config = dict(
    hidden_size=64,
    head_dim=32,
    learning_rate=0.0129,
)
Each number is 50 + 15 x the weight over its row's rms, rounded and kept within 0 to 99. Layers, rows and columns count from 0. The size before them is the row's rms in percent of the matrix's.

# up: layer 9 MLP up, 192x64, rms 0.451, rows 184-191, columns 0-63
# down: layer 9 MLP down (transposed), 192x64, rms 0.101, rows 184-191, columns 0-63
# gate: layer 9 MLP gate, 192x64, rms 0.422, rows 185-191, columns 0-63
up184 096:52 41 65 45 62 46 65 52 35 49 51 10 73 69 56 16 60 79 53 44 77 39 77 55 57 48 40 33 31 49 49 41 49 42 61 42 42 37 51 65 35 40 45 48 68 37 78 46 40 29 42 71 60 77 40 38 67 68 26 59 69 46 40 43
down184 101:58 53 67 37 44 42 62 47 35 49 62 55 33 69 56 61 55 11 19 47 19 40 45 55 26 43 29 48 70 44 35 41 25 59 50 52 32 68 51 11 53 77 73 55 58 40 46 63 72 46 46 60 61 35 69 44 38 62 38 44 67 33 52 47
gate185 095:42 62 66 68 20 52 65 53 65 65 34 44 62 45 53 29 28 64 52 43 58 57 45 36 72 42 30 61 33 38 47 54 73 53 66 61 64 71 15 55 58 52 70 39 56 83 85 56 28 65 28 55 41 65 37 56 59 58 49 59 23 57 54 42
up185 097:47 35 63 28 40 51 52 25 70 30 33 49 51 74 37 77 47 43 52 49 58 63 53 36 50 71 39 73 74 54 47 27 51 47 52 42 61 30 46 46 21 42 41 78 73 70 40 59 45 36 62 45 44 35 31 45 64 41 45 44 92 37 26 51
down185 099:76 48 67 54 44 47 54 56 68 35 42 34 73 25 67 56 34 65 48 66 31 44 44 47 50 39 53 51 28 70 28 65 71 53 39 43 56 43 23 42 32 59 33 39 47 38 68 67 63 56 41 83 74 50 44 44 53 69 52 15 34 65 35 76
gate186 095:44 30 67 42 73 24 57 44 60 42 67 70 46 57 81 61 70 54 41 42 44 42 62 66 67 50 61 57 54 66 35 41 27 56 51 90 57 37 63 40 53 68 27 41 33 59 59 57 34 74 43 68 63 47 37 63 53 28 87 56 37 60 61 42
up186 095:49 43 45 58 28 24 40 52 64 40 44 27 40 31 53 46 38 63 52 66 39 51 79 51 81 51 74 47 45 31 48 45 25 46 37 65 54 56 33 55 20 41 68 53 28 35 48 56 51 57 24 39 45 92 70 39 41 56 27 53 43 61 55 77
down186 093:76 47 37 46 34 53 50 56 49 47 23 56 47 22 51 53 47 55 61 62 25 72 41 65 52 45 50 43 57 54 35 62 38 59 40 35 82 68 36 60 89 73 45 54 61 56 60 19 67 30 31 71 48 45 65 63 54 42 42 47 36 32 15 65
gate187 102:34 52 72 47 44 77 38 31 65 52 32 48 45 52 53 49 39 48 43 34 63 59 55 39 62 52 34 49 49 45 56 94 53 64 51 64 65 53 48 46 18 32 55 33 52 65 32 76 59 55 23 79 72 56 45 57 72 62 64 49 19 35 30 37
up187 106:49 48 38 66 41 53 43 55 77 29 51 57 34 36 81 40 49 53 89 49 58 27 60 47 39 61 51 26 52 41 53 29 67 35 51 27 35 61 44 55 80 47 37 67 34 69 44 42 44 68 21 35 40 77 38 52 51 81 42 40 61 56 51 64
down187 102:36 33 42 70 64 68 41 52 40 49 65 72 80 55 25 53 00 68 52 28 49 47 50 37 50 44 56 50 71 60 52 41 57 45 60 40 54 17 66 48 37 39 40 46 57 32 56 48 33 33 40 66 70 41 64 46 44 42 71 16 52 65 63 38
gate188 096:47 47 71 44 45 42 41 38 41 37 51 45 83 49 37 62 48 62 66 53 28 58 66 84 41 65 23 59 33 53 40 37 56 61 33 49 95 31 35 39 56 66 61 63 36 23 64 54 36 45 52 57 55 40 36 20 56 64 32 34 63 36 61 60
up188 095:35 77 24 50 45 27 58 47 70 39 46 29 37 52 42 34 28 45 63 44 48 71 35 69 46 32 48 72 02 34 37 65 37 41 32 32 77 49 33 55 47 37 32 43 65 55 52 58 58 63 46 23 36 51 52 63 58 64 61 59 37 51 48 71
down188 094:66 38 54 43 43 59 60 42 48 55 56 33 59 56 55 46 39 77 70 43 48 84 62 27 58 55 16 64 29 42 39 53 57 58 42 75 35 49 40 50 52 51 63 40 72 53 34 12 44 46 63 74 51 22 33 58 66 73 38 22 25 46 53 58
gate189 108:50 72 70 50 64 73 69 52 45 86 48 70 67 36 65 64 45 58 35 44 52 48 65 48 53 60 87 34 29 43 28 65 27 52 56 40 20 40 39 70 50 40 38 43 49 42 55 51 77 51 41 38 44 51 29 44 43 53 11 68 43 59 42 34
up189 107:54 68 57 62 56 62 71 35 26 67 67 52 49 36 28 53 41 38 45 49 56 35 79 41 60 61 66 40 36 29 60 69 49 56 36 40 67 46 35 67 12 62 40 43 60 26 52 33 70 49 28 19 38 42 51 46 58 61 28 72 32 41 50 26
down189 101:13 60 56 50 46 35 57 43 48 60 24 35 85 63 38 53 58 78 46 44 58 56 70 54 53 56 39 50 55 39 77 48 63 56 48 50 32 60 44 46 75 09 43 76 23 29 41 45 35 36 43 32 53 58 33 64 57 51 52 64 62 21 53 50
gate190 098:42 56 25 53 51 55 26 60 27 58 37 43 64 40 29 48 08 35 44 72 71 56 18 50 41 40 54 55 37 65 73 42 39 38 47 41 40 67 54 20 64 35 46 47 48 25 47 44 48 55 74 32 62 25 49 46 32 56 65 40 22 60 61 47
up190 099:38 72 36 26 59 56 45 52 26 57 59 42 55 59 59 18 12 52 70 55 45 36 01 65 57 43 37 55 44 53 77 43 54 36 66 57 31 70 52 27 58 39 53 47 46 65 59 49 46 39 59 44 71 38 50 27 26 62 52 54 44 37 66 64
down190 099:37 65 63 58 60 53 33 40 54 29 68 32 58 44 68 41 70 49 57 24 43 80 43 34 56 69 72 62 56 48 31 32 45 61 62 51 15 67 43 63 58 45 37 40 33 38 39 61 51 60 62 82 19 57 63 51 27 56 17 44 39 50 43 39
gate191 104:46 63 52 38 54 51 67 61 44 54 31 68 88 67 32 53 66 51 69 25 42 45 48 49 29 72 71 51 50 52 38 65 58 45 46 50 52 41 52 44 73 61 45 67 73 55 47 16 28 39 47 58 25 54 31 24 39 59 59 15 67 50 40 75
up191 104:51 78 54 56 50 38 73 79 51 28 48 24 56 50 62 19 51 39 37 44 45 38 61 45 41 58 56 64 23 64 58 84 57 52 64 33 51 73 79 65 39 64 25 63 56 38 68 73 40 55 45 51 69 43 36 51 49 23 46 55 54 41 45 25
down191 097:52 33 51 72 42 47 46 70 81 49 52 39 38 72 27 69 25 54 09 54 60 64 65 52 40 42 44 74 33 24 78 42 42 60 61 71 44 71 56 78 61 64 63 47 38 59 58 34 47 49 62 47 46 40 56 52 36 37 60 41 47 48 19 40